{"n_layer": 8, "d_model": 96, "n_head": 3, "n_kv_head": 3, "head_dim": 32, "d_mlp": 512, "vocab_size": 8192, "activation": "tanh_gelu", "norm": "layernorm", "norm_place": "pre", "norm_eps": 1e-05, "positions": "learned", "qk_norm": false, "attn_scale": 0.177, "bias": "all", "tie_embeddings": true, "parallel_block": false, "init": "normal", "init_std_qkv": 0.051, "init_std_o": 0.0127, "init_std_up": 0.051, "init_std_down": 0.0127, "optimizer": "soap_variant", "lr": 0.00847, "beta1": 0.95, "beta2": 0.99, "weight_decay": 0.038, "lr_head": 0.0101, "grad_clip": 1.0, "warmup_steps": 200, "schedule": "cos", "final_lr_fraction": 0.0, "batch_tokens": 32768, "seq_len": 128, "doc_mask": true, "train_tokens": 143700000, "steps": 4386, "dataset": "wikipedia_en"}
Each number is 128 + 32 x the weight over its row's rms, rounded and kept within 0 to 255. Layers, rows and columns count from 0. Numbers have three digits each. The size before them is the row's rms in percent of the matrix's.

# layer 2 MLP up, 512x96, rms 0.244, rows 290-511, columns 48-95
093:120081129095145087164128105145163113204114079098142119082116093133135150088167145096156103095116128154096088124143079123113155145153151125111122
101:098142203171086133150105101140104131130141096133072157143110132142064118139098175125122132087164114155064114146145163042171153156169181096121118
109:164110169095089084136108148226125149185053112154094117148116178108144136122178119202185161146170131104136145155132167076122154127104160104145141
103:114128128101131162105121196116177103171137183102128162148139120124151157130067175122142132092155106141173146163059102157067147146122123120129115
099:154077139126110131119114113111132118137115132103144152073121098154128137138188113147193131122076168092126145205130144127100109077075167180082128
110:180166136110110094147124146140122114155137095071092096144149126079149162171134158170078130182131136118107153086210107065172132074061123122117181
101:132120114133178094183113146111110158163066122153150092148126170165102144074046117107157148163135091173123117123146124117166122208114150152083129
103:150105124149118084098099098133102153141160164155153104170154208128154142158170106120121159182138129159153177117159152159117095090090161135077072
091:139124142060159115115117192078158099161157155111127133116140087100189194095087167095110147075116125123145182166116139119165153060098136101138155
119:088185120119142133117142122098112158128101092096177148083109120074099161196096142166115124189106157116156163152129112140159102111080108118138102
101:167158127106130129121091161148102169123163105117128162139101135129133149104126139118123082178073164143134107132120173132166095170122134136106145
093:107075179121111136165102173126085087095117081140129125121147132143071122167087113149197103135103169171120115098153119140143163168138148140108069
109:112125079147154093107130184155144142173101157165156091137127139101076156135103101174102119131172102220179127155068110112149209153081161084168083
095:137163150095135112133168150142076176130157135105095119117193085066185119131095106151102114123121160116167163196159124203093117086151133126132144
105:163097120063165167117174127155089077113170124124146164164126153142100156122107119126128108115106085139145136160088158116096096163068098080149127
095:046102089123101040078100140127111141071137144129113114101147094106074157160114163121134133115180102158155154123157094120137151172100141113099115
092:105096116134151138141102066106117146121176104155125114109125149191152114095159075076113099103113046141096178079103129146173114076157173091185079
107:125143141144136160103119072113138128130132138119142135152121112137146136146064109109062126179093230144087124087159149096142096060180145043092115
114:143133090105125178137148126109129186162066138115186182195067145177132125126101128138090131149096093130130149120170136138170089164132131095085128
105:089129155113158149110060190123114100080163173095061141174144150153097121163122169131129084162145179175154106104068127128102121121133104101156122
094:117103099082055134136174178160144165160067120108139128165145066165154131130136144149097109162107101163128152090075148099139126126162100067127143
092:111078110137042128135116101139146119124130152169141128157169145152119105145111089130093159154129061115133172140102151112135115204084151114103140
095:086121186133121132125132106125071125091098107193111063138156141117160061104155097143115130112091083175152137126135125139122146124125167167119086
117:123109150145167101099140113158147146120155154085124091133136114107131102138100101165179195088117156111129091146152143096097112137170186112116087
109:125107084094138125113068137131156096136142093174144147109157085137140157126145128133123172194142137107193124099140147104178140124113107064151105
100:098122125122099137166097118143093140163166178151093157111103160129095154150100152202074148148146117141124088157096102135154158055091083115128119
102:163131111081055151124159150108101160088114102132117124122112178139203135128094156180142143063118127187108136149103069155093094087142093130128133
090:120164163105165176153115044144092067126193118111156111093115164138123122111103110140090162085163159109123123169134110137090174104155155148154161
109:167096119129133133101101122178142130191152135081131143132127057134102143160077110151134100157083082075133110116166149173085122084104139086111109
103:121091146136155153091076123134119127104143138132137099070126123142164169124061184153081158097120122093113161140196182065103074134168183194073126
112:142100223125129139184164144049080135141089116118118140111108131117218131139096141152109090119116133164132152138160130139183133106153092171111120
106:127126137143125121130114133097130083154127164132187160131128111107122073139100082146125132171121029154119094164109151139158076141097113072175119
091:120054107136116194109128165151159159138123133063095076074178091120127122115191139135100076104145149118172075146191099175116132143115131157178105
107:142058109134134142130138076066127168203166109141098146109132111149098165125115124114090156071143129132123139141106151096134160166134150104105133
092:117108192087126171159152123137178084169144096119140116142080107090109144117137105145068111098109064158120071140145113157125146074198138140147087
104:088134119096116103090171140135111175158127120136117176164102121118079141144101147129062170202135083170144112134070116128066163070139139094145164
086:068155141073077173112113091149139132104121092128099126143143097056134099116091197171166126131131148137137166044058110087177146134094143125163134
107:101109093156106130114181110134098139105148147128121113149129161120170172095062145148077165178108121119137141190157051133093128148085157109146113
099:144127139178115174162141116101161144127103132175127150093153108157124133112175118165090134118156065091179108158183191129100127062192170197148103
093:114176088140145168116087170135124080117155137098120100127147083126102126123135160131158167183081127101151082134148095153113118113089108149067122
097:164124129119089159139146144085092095124125091110152128127129094151034093121128095097122155152070098124092147130198123135152144153084208149170117
096:054100181141126134119094118091142108144178135163111118107168111138094058124144166142123078102101084116139156151169130131145146167141159123135099
105:126077147186144073123068118138100169152134119133138077123123136081183176129168106123149146119144102114148146109171087092209154138077154183139113
113:073131155119172097163147114140121094077163085091109095191085105111103088122096108066154175127121161110081070181106172130178167078148125135124095
088:173093088190121106139067138150123150100153124147135091178139149145141120123140102131137114063102115132157110188078112103077090135092148116138190
102:075098149092079082119120133068118177127144077106136165133147094109143189129122151199157122136098133092131178075104140149196109130180124125163151
113:093118209148159083103149096095134143109164068129171090192129113116176162119138109165147133119108139116122121185088101131095160134088113136148158
094:083137159113237108112154145076166149121191123131127120097128101117075100114094100110106176115104141089164144165137139146135136122150147137099116
101:146185183084203132140127082126112122155116121129118155140086143066096154142117106137118142125166098091151118085114206193148076126102110124149176
097:108061115145192137155147127123133135111109160129170162142117141122145116129111099113102154176145110087121094135130118140105177099097169157106013
082:070088162149091146122109097152166153109079145112110138159116073189093096153071125149118111113126094140151107130125181140148113083160138163154150
099:103063123161130121166131086136110155208152162078134176136158166161177166126110135122104142159088191100175123158165142163189123063110080163061178
102:079046133108163073164158132134144150187124167141101076177144122140046118141111135153115170180160128143140125122114129143108209126020153145167081
099:022120205123134094109114131106147149142155111152105136137132112120135096097117173159154158118161154105150121164124141062104146140140145103097136
107:119087122125120140079139199148149098155142118180151200134178122100082168134101095097170117139153144140163156140141130142136107093191153118101097
101:165171156144128176128123083142123104108102149116110067135149109182146119153066073150110163134203096195093145090165162114145136131074136065163078
110:109116160122151139056161128103149135186124138107133071076151062189137098167142158183088124091127133126137167187098117097128171114139183113130113
108:140086147085219154162110150086119149110162106105115111134092140150166140128083115109122114128124152058101096172223128145168065122087183198085143
083:105066149134138155135148093169189124125080170082104117161144094114101085142074064163152109151083094116129175152119159157151147131091173127086109
077:121156125152106127146129132046161094128122093121064154177125145159103122071096154126100112123113108191140205113153097110153150161120104140109184
094:103163112128138136137168085110099067110174132145135134144125116073135137103120148120109157154102100144164124134091194186120139103097117105110095
077:187074137078097116118116076119130116136085138144121117165091181154041134122088124133192134102099077195155145181145141122103201142143145099139122
133:118138115110136085133144110166092182168095111092147145120100159156156097088137089156128165157130135155102116147113103081115115126103105107086078
094:076159129134138147190199153134129143109139193134098134105139151166095131109105129128145174128098141125184175116149115098110178146175129190114134
105:133122155088137139117139132116138064139066124132186066095107110186163152178096139164097160114113096143107115119115082097091111156093133111130138
106:167080119149119125133117140129095130145075131108093150117152092141124170129135159127175171149146155092151092168179054175163110108113094192048148
077:101121122130177080122145123149101088191063153113098109163112125112074118161139099137157123156119160146160087122145153121106150069210198120091027
106:113140154100141104139114122124105149129074108126084123143153126166077088064107142121189182129109085150202149147149149156179114079115088120128076
105:146118076119104124137149119105082088104149154076142142163119186094172101174079094179090090104113100190097134152109138149104105162094152111094131
110:158109131100165110126128215154112168088082165154093095149115143128119189160130152177158174148161181125100087124147161114172115087146180122123116
069:137139095153178077136111074052135164140096122131102155100117186173131089125092120179061100150098075122111152153125118128092107143132110130113089
094:107079072104155121111113134166155124053100114121096149134125150091092109156100136104154147156096169133091121118135106142140121129049206132115113
101:117088093134063096173067145131100152131135062092107132091108129077129151162194146095083144046096070130123100145123182132120094110150178148112154
103:117179143178125122133052131160148097146161143121130131145180164132130140115117116175040144131110056149120157151116087084107149075118091137154096
095:097134119090124158149075146160084171055137147155139129177082070152115119118105162131135117111123138111181062115111186155146130148165130106129146
113:108091135165108120173093152132184089078120112127111144093109197102122120059127117174115071113172114205124095189119189107151108141055114171153096
095:116109117099125157156121042167179125117148142071128109150148182183165156141126126142080141103149148100084092147161156130069133073126108099144158
100:104111112143213112143122166135163084090130062111083134077156134075112136126145164159119175130100109167138171149148145175109132144096189156055130
087:163185055076088111156151167102132103127108148125082141119088149187160098151178117139151132145086115158109127093149123094115144100096079080119083
078:179130123127102159133085113111146145152151076108085085122106133106135098160136081074090189142076181192181141096127134113129153089147073121114168
106:114143129122147121096121157101139114058129120156062215076094093121106151159125110084143117155083142090137101123121087100178143154128218166111121
098:173120118150150094126119179168131112134083043144083160139128100161112131074106129178123170120152144165080150129107122121108150088119094133098108
105:148179134138169117125148119114166160127125122127106106132080090169139104166124115150119112092161093042149092123194097099199069106100172184137139
113:100135104145183117102131144076129162132159162123110129154113128143104172145089084116145173091153132105125126153121122098105071131089165119123125
107:122156170166155108144177097113120098100147120127135073109163117116165090060117073077113112064088086118131070158172140138161096127148141195118122
098:109102134089069085095119123136171130162106192220109146137165059117101085126142119154082073157099156086164134107109138145085147122130131031187113
080:108106099128095098125110134077153165099152161134138133078154157151143042133171189113131124091054143132156129129138117161076123149099128101105161
102:157148044070055081135071195178162125148106071123144070133153123155131145130165122125179116129128110105111150121117104162134149130088114156176131
091:067165084142158133104136141178083137180105144076096112101119100114130137141134156148166172115074108155179094071116090128098148111209134082104105
132:154138135089138100094109184133142125162134115079106080175121088149128128135091154194098145118165143167167138111130056155107137156054092095145136
086:138154146167078143090126151116096140165110126119185061095095092116165131125108090119051108135111145157163106142175115130148132161099125141188100
120:162147104119083153059033120141111167157139153151133159160132097142159109109150100125139127114109179131159075108137021147110167143123119109196116
088:103087123130137117061063169120136182098094128143143129130128069070165110155117146171139102150101108151119182132135129122173161103109141128164102
093:163111129124109076111129136157119112147082114088088187139199086099094119153129132135091133121120060164132122156183073162088147091140137091101212
104:132118150063091143130119143120215150135094140112144123111137140153111088139127212173143142138130158083150112143158141079128139079137105130140105
116:134106122105141158118073172167111140183106140173188132150071107131111069122068079139127190173070102080181114129124124142154160112096145113152089
100:060111132156183201115134160065116163093143130165128096158143139150063121133083145123161123232097150094121171140141094115118123130132117138165065
086:123088119109150130086083126142114100141059126154139088107101104121116162139108087135093158147158097126140114174145150108206168160137155180082116
096:117168149153092129093143077096128171116123116134153139104086112074109135137111095134166141138118158185111139162117123171169085164103130119087130
099:152137110152092086160141140116097147166185115049105119108114123132097070149180202146155102155076187177131123126140141164148153139132142123133175
096:163095101154201141137100152124127082107090116114170146084172125080162182080083091122111105148084196083151126150135116155106169090105091130125113
094:099105077103117136115139087101121119085171138078134093135100165082180097146093123142107174124132122137091108108118074078148053201144102116098119
104:176114056177139160068068124163156084110120129117135139116104096077118163084190176167117140081107158175120138182135107155058112119107119169079151
125:080184153136139095171171076176081110108096102139176155161118132116159160145078087116116147105093088084093105108139072126105104197117135125102128
100:130129110145100066110128137091057131121160137122136167086149114184134162172063121167137149133124101173159097108116107143144144057182122105169145
109:144152149140092146102134077140094144092135121131135085134051122157163083145155112131169115152079106063128139104111117053145131046111172159086139
108:086144113082127045152114137202128143135144066210138144088111162117127152083086149118155124104165128077140132164135124198109144124141102139123114
106:068092156113089148170177099158136095127074137121130167085122128154111100123100135139118174139074100181120117088161129112128185155116104122125117
111:067157164122128117171156147075140092159102144140069161124110081144142136104158124152094078137086133105099131111115110092116093145087163148140103
108:110145130142084147117124119149119112189120148101144102155168174124148126140115185132065120085083116159154115176158095176142149122178183169091164
077:138119119169122112128091174089139128159101132123051112092113104145138144076090130151107157140176165116090171139100142150123106086090146164109114
101:074155134133134105127142118147104125151147111128093098179091137127131142155099098188185115173090112172140095176105158128156110178149144103142067
101:103130111065152148124160163082099089180164090150098128131145093128128159075142204116155151113097119073099119152148177114164109145104154135138149
094:154059114126096167136115152080204139174130142152176129107138124158117160109114086102127170146101117204182148106102137136117145072153091117141086
096:098127104163187122148148123173094168129077117087155125110173098158139190112075142073132205140089100080049095141117154136129100168107161170050184
107:101110072117069125099107144079180160065130180091089156148098075164105099097083164160135145116116117163143195137171110135168122153178106116160125
106:090166223117134120126161142159101093091163109100103151110097097087095100138139163145072120102087074086145125109137140139119136153120211164134168
101:107129194200143168105089104136141121101205129131098163118144175125142090148057093138091203111077151148178133159118167136093155120082109112155137
094:179181144132121147111063086124129139131101107108114128107087055129110095127098201171149080106133150108100117089099108188104120141062136121190139
094:169140191149100112069092120167101184112105112127139090110163083071159156081080144116145142138045153107117149106133136177109123173124191147066125
097:165160099120188151132144146153105143143123121098115108039033054135159105137116144135091129105105117158129149183087163139111143105133119098040184
110:103135097139138149159053058079177141077149138100178102150213145124185110161086125103067088073080134137089099149153165165124141071137147131118138
092:091125105154062158127095143062162142192102138113172141125134080151103107155198146139117124167143109092108128161101182106118147133151150079154115
096:108173119049154146095163090127116163105112152047128149181122171103192151110085090151097081111133137122063122181135106225147116118133131118106131
098:103054137130147132169110105118118092136130120123178166102029112099172130166116117125175144186045081115134108124128124131117135162070117123064186
108:104085180091114094178127174151109119146147105132063112140106094130101204129121126119141138138144095207125090112144154164158148172177103109132117
096:102162117130158152141111170172093100140167172098135104141149121070116141127090132135118135136063135134119105103103110092133102113130052162144156
120:180109159102096085195154165120091150124143072107118165074116090104133151098119167129087143113126114127140165111192084144185074152100150138075140
085:076128136181067157212121115060113117114122115141074093141119111134155111113138193222101051088103147108136141153134152141061132144110111122141131
094:191165146104137077132150177131170143107112165127124176151172109126160084129072158111088175088140187109135160148111139155152073111053081104123119
112:088072130081055147166129126126105133094084147096126201081088138113164185125122104134060075157129078099130096139092176143153064186172098160138176
111:160111130104150148111094146102146072093131109142145128136180083147134138125100178146114084117165196161111130149169068110010122147147155136107179
107:130096074121098140128084117090186125169118118150189115146159077101130073141155181190132107085126085119129144124078144083113119118112148066196099
089:132133137069079110107108092112156113131132178138155163161150094126149144083097173141132114110127156079135139166114156170053091120098057083143121
101:132071056097134147105143140085128129157145130105146073123116102169115124099131119146097144125111044104153130185130090051102117152106138143233102
084:136128111163079084109152144098086138148124121085113109153072119124132165143080153156129094089128098136164127222086126100127117142137148146119145
113:193131156106165092111084167104102153125162048045093130117128104140178095137123095093089112105102131133109119137131149103129141148107114043158178
104:133110150126120134150088093131131082129139123111199107140063180142175168145109160154148167046163130088076129197207120141171148153103130143123104
099:161111126102111136121161116138080182147155120112127143189159139085113131126073078166114074179116100117152144153133067110135119124127138093182120
099:161149156147079102085076060130160130143112163145172078179169171130170086117085127192141082104156149153138132098151117120105161153064106095136129
095:128126062118100073173095076107129175110098138088111107126156163136089155127145144074134115082105093098167157134161104174167095182129152165058171
117:116077126161113153084087159114131184076061193084105115161124079131124125113075141216121108099111095117144150183149127155169123094140132150138094
106:110067156140092090150160122078121123103093180089120143150124096128204119096119221138130085123129140065105144122120110116091105174070105094146132
091:110140133136108111112131132111113135149119159111132125073172116119159158151043112113169079164061200115118156164101105179133070071098135102133156
109:129119074119127136166196091136089155122117166166062098106059047118115151131060118109137156152140081165104161162095116121160114157155136104097101
087:120094120118136069041037180105110157076132124161141093133176149120125122097139143225145132116124111112128121178109105152065150121097171109130099
101:129147093148100134132128120132195097160102123111085121140139099114135150111181197125156062140140169074163096094118135102122104107179071111138077
096:184105063104182093129071167145088117152077094161073146122096113137130133140140112134152132057174159174163132134132122169141174143127154088141112
087:124090160107135136142161085066156076148141177104098177155130118042166128119099100196086115144080089131093171147146144126110143171128148155070059
100:016099160101123107159128173103135174113141089139149146139163100096204162134122136127146161123158142086123135147099140105164129129130128132158130
114:149120091105129102082111140158116227164155118144149107148161099151160160141094157154113104095169141169173137140165064106153172162124165142026124
099:080142163089095089109136123068152131123137111168084101161107154158169156058182172202160150117102146144142131183108061136154097121150043153201100
109:136138109122133087127120075146148076124144116133142105085122109173128164088144119164119182231166141107149150145112129136117130110147070134163161
090:060177158102134134116117131107164159143152132087085130150112097136097088098129135133144159107155117114110112149100110109119150069160110097124142
089:135133124139109093133175138127121114174080205135135118161100094103150152105099119157072092099131088074091130162121114186142071137173123160131112
087:129077161138116177182106120131112154091100116144112117157151183105113113088072207107135178136101130163198096173135076138137127175154143111122163
108:154084136169147129132136184103156206118129130083110124174161096159176161111109163149142094129095117074136146118169170111125102102071193107132134
096:100120111073127167084114147169094139133105130129115076123104123151197116073092103142091154132106155159142144125133167160106147088168118037143139
101:060114122141130114125096108086199105107175096115084152084140089067164154097095160176178099111136111186133168164111132134138132110171110152081140
093:105135102138148086101105158178129143148121176130096168152148094091144176072181087114121156112148160076123092095145077102081153085111210123112173
101:104120153144095116170147072132080103143102087156129137145107043172113120115156154132133140139084160158115112164084139106105146149126122090093115
111:119105115106083159077118087153116095105179184104123089104109104135139162118112186129143177112131112065149193123116112104077090138081122148210091
104:115132141077127103149151159109141161123118135111108134171067096167141130120094217143176097123115195082138165065164150100104132137135079158130125
091:170115088101122188122095137128117150115140172112215143146100108166151090151093121150143102201168067101134129069138087100093084135091149196103075
104:102162116122147168118130143129127097184080135156111133134046114151143140115121148185165114094153097090167161075109083151083139133151123177170158
091:172092137140132136122150188190140115157117084131080144118196139133151124115125088094130150152089144138082118162113122154071132059093157110155171
092:103145150154147134175117136112095112137120133086209125174054120130067133122121121140151157152134090137121100125133120122128121136107175205130088
090:107115099137164100100154141121122139173130100127041084111112099085150116131161139130097066136104123107105144108159120157108147165116097118087085
100:148145152067147154114073091077095132087140135162100123157085129071170194126132117124130129118099111082082087130153145134145089121156141154102113
097:182097108135072113110093116116105107109152117144163096172104107079114192108139151113142101197096104127109098125176176132116150183089151135103179
094:109091093126150111131102126109179121128144138109099121151172081121157164109171132137121162108149146156088105119081171139158111125153107179092110
095:136112150117140132133120106128152097143138083087098134138165139103080143100122133074144144149164084155131114124156156145148141084075127166130162
118:103143147071125112096054105139147216125121125126183146091142180106190146127063142168128140163180181124130119124115155143117113132127074133110163
115:139123149126165160171135093145109153166156123055115134109136087124125090136101096126097107188159144151115083190087163128080116114132080161101138
107:156073158088174087172099139112106100122168077174148071067155159146214138106135177147147167163126134115127184185111109103081075108139136136156130
092:084158153155149129149158164131126216125092144095136163182061097114138137107090169142080094129154204144108115129124098136117083144096107093106158
107:119032149151144121155103130171140138120077162144138139128119161166143155061103089110119173134157101128100126175151102160138191138156179200113100
094:139100118165095198123115114149152133165143092131142099123161098167130124124148147150177083114090114130116147189126081164110133141060143146225152
099:118135104128105102147154139112067140106132094107106092098143155109128087132075147118112068112091113199126122117128085174129168186160206197132107
094:117073162122105152124160145116174192155146133127119128165116098132133056111099145143056113150148187139137098171169098198146135147116197123131120
091:168102167106180066060068132162143121131129101099136114152104102112147111195049118118139122079142138101149151068186052148135137131084176084110125
091:161161092184139127106188127114143136132077153151145170120057123127115060155127160142086082162116140138147106064111121094074140139139172111183073
098:102134049150140140144069101091119164104160126089169102111206134101169170139067114146126116094102133127121129142123091197088134141081131113154127
103:115123138117182087134140144114115109164067138116127150138133066103121115152116099155138106161124125092196168148183068123115130092179109134106124
102:099095101109089136129084113100083112095149129169108080141036137078086154157098173123135207147118139182130135143166079146133136107136151138125133
092:100172114105096107149107081101119164124156126133191126136135142104178057153135133106146144053116146076134144121096148100143152143166126179153115
095:078097156155098122127159160073138082152115150114106099121129091132166100144081119088137163101112067132084192141152193077145090143108175018115133
090:116148122147180118121148055149158137187123164170121167183111091097137153173092151154098114139121063153161124044071151174173091122153140087111118
090:128140160156144123075132117128144112102187148139137145107225160153144114152157082170112141202083114119133102166119142127171157148102201092113079
092:117084180134085141114135109156159095102149123058147203131068113122175135049119109093138095154098126111128085105097158112115092130142153177118084
088:102104132104068074136147088097148170107173145108182161152094100169153087121079146149103090116133110110145107161078102132114156061061094095091142
099:164113134074155134079159083117124125140087151156083144083099119116111190114082072098117083088136114151123084129146087097119106184112179121063131
103:194145095080091134087066067142156119120172126157127098130121056149130116128099134170142142131134115082132098129148121082168168051135107108121193
099:139127146136163093162149121110158093153103159064147143094111073112166129157136147101135126122141135073094179171143140120154087162175136157045120
098:126069109087111127160139091141097199108141129124126150163157120124153150158095161145089104113127120139120115087093146092171154200075183071155167
100:114125140103137175139147166199121181134175112186152115113118160178178096118036124149122100099094181142078090109071149109104141135132190145086151
093:140134113186125082109180147091129129182168161151162182170165128136140151114180111075131127138110106095114103131144186129179120141161215146127087
105:142115157074172116110135171101136121155144123067109118160151148077117111187116150103131108083083129091118107183133144156057157107151227159069177
092:130120090103080119104118148121100108142130143125090137101128106114124099131102117126146180134127136146147088152095118152125132110128099063175092
104:068111091137085109187185126140121095068104178096159186096086078032119106160091172117132148114094123106122129102101094100151150135141157167089167
096:172151154139099151080055104141163153223145101123114155167125146069105101112116123133071087119109175122152056159176100163132122116124092128125105
090:121155155086098152139181126110093092146109176061079105070122055146108143095131172136174106113135150193095110091131080078165102174139094107129087
092:156154130120078093108165139156129169145122112113091156087146172139171145163092159157119116034138136183110092135143115074116160141131136080148146
095:180189121063110148133153167076161100114116118079133183098093109109208125073085104102097148109090124163119081113134123123160121141149128146131142
092:175125176131160132138128154124159112098099088062184116166168107210111114126084076178182116170095147146144173151131104158146108149102133143182072
102:090164090110174166112188139159088123114103163152041084172122154151112102102067131119107132128126181102126108119135122176082147079103152178122116
095:075123124115065086139176111141170115139089073099110087099105134113157130135109124185069098147050107150127133133128158131178041144105137114173088
099:128120081156106115113116131138121144111184121139149112139155103114156094149158160142089128121103122088171096113132048167139126089170127119129142
082:167123103138149152116082108142084126171112100152134163134121111138184151133137116191160154072157117063135103092138137119092079146100150104114134
105:093179133133090070130131127142143128130164148141104090096119121080168137132097142153086137105131160157072131094061133089144142145132119118134118
099:102140074089151104080030101132126149102101112136139054138132073155110111063080124073121117113151132107160109078158131145068151137102143098153088
088:147134135113061069220173095135144106133184150142074146126120120154138132087122169123122086118113107117110098155074149166155085064131123145193144
096:168150095128152077111159111136104148145157116104070088116139127101107143129036111151100092133066131100113078170137064135140158128094100142102114
101:106146162068148097119157128139083136116090166135178158092134101097199163092086170106146117130110136102058139118100140158140136121104130091174121
099:085157172145111122145105117146103156140153143098109111131118095103091149091145186147159110139069127057160123116133083104180121156142182178137120
078:148214089099137132140194107108114111109130191115123090089145161129132126080127116132093127141095098105134124123126141142127087117120121154153116
091:141190140121138153098085115099116202118124151115173150141126088161184148104109098115117107090176125096103113130164156101152060126088184091109153
100:113104086092108068150135155126126119080150151110122169120056075176121110155105101145141149107121073094130126121103100106097150163140133094121112
099:119132174122167100088124115135176095072145129140136142079163100141148093153118130109141082144120130157195166150153086171073113084128177156136093
109:088109094127088162129122127171150094153134115109165136112129081075105072157150127113147153154142144173124112172189126068145166133131099062118167
091:120113110133124193123172074163106105147134161090084106149156053163101151075128109118084091120150111176126122125120152149107150105189126121146119
099:115110073135151080138091100101140074092127178148117051160128143126092121138085099112120170140155099130128145156155124132128122043146139202108080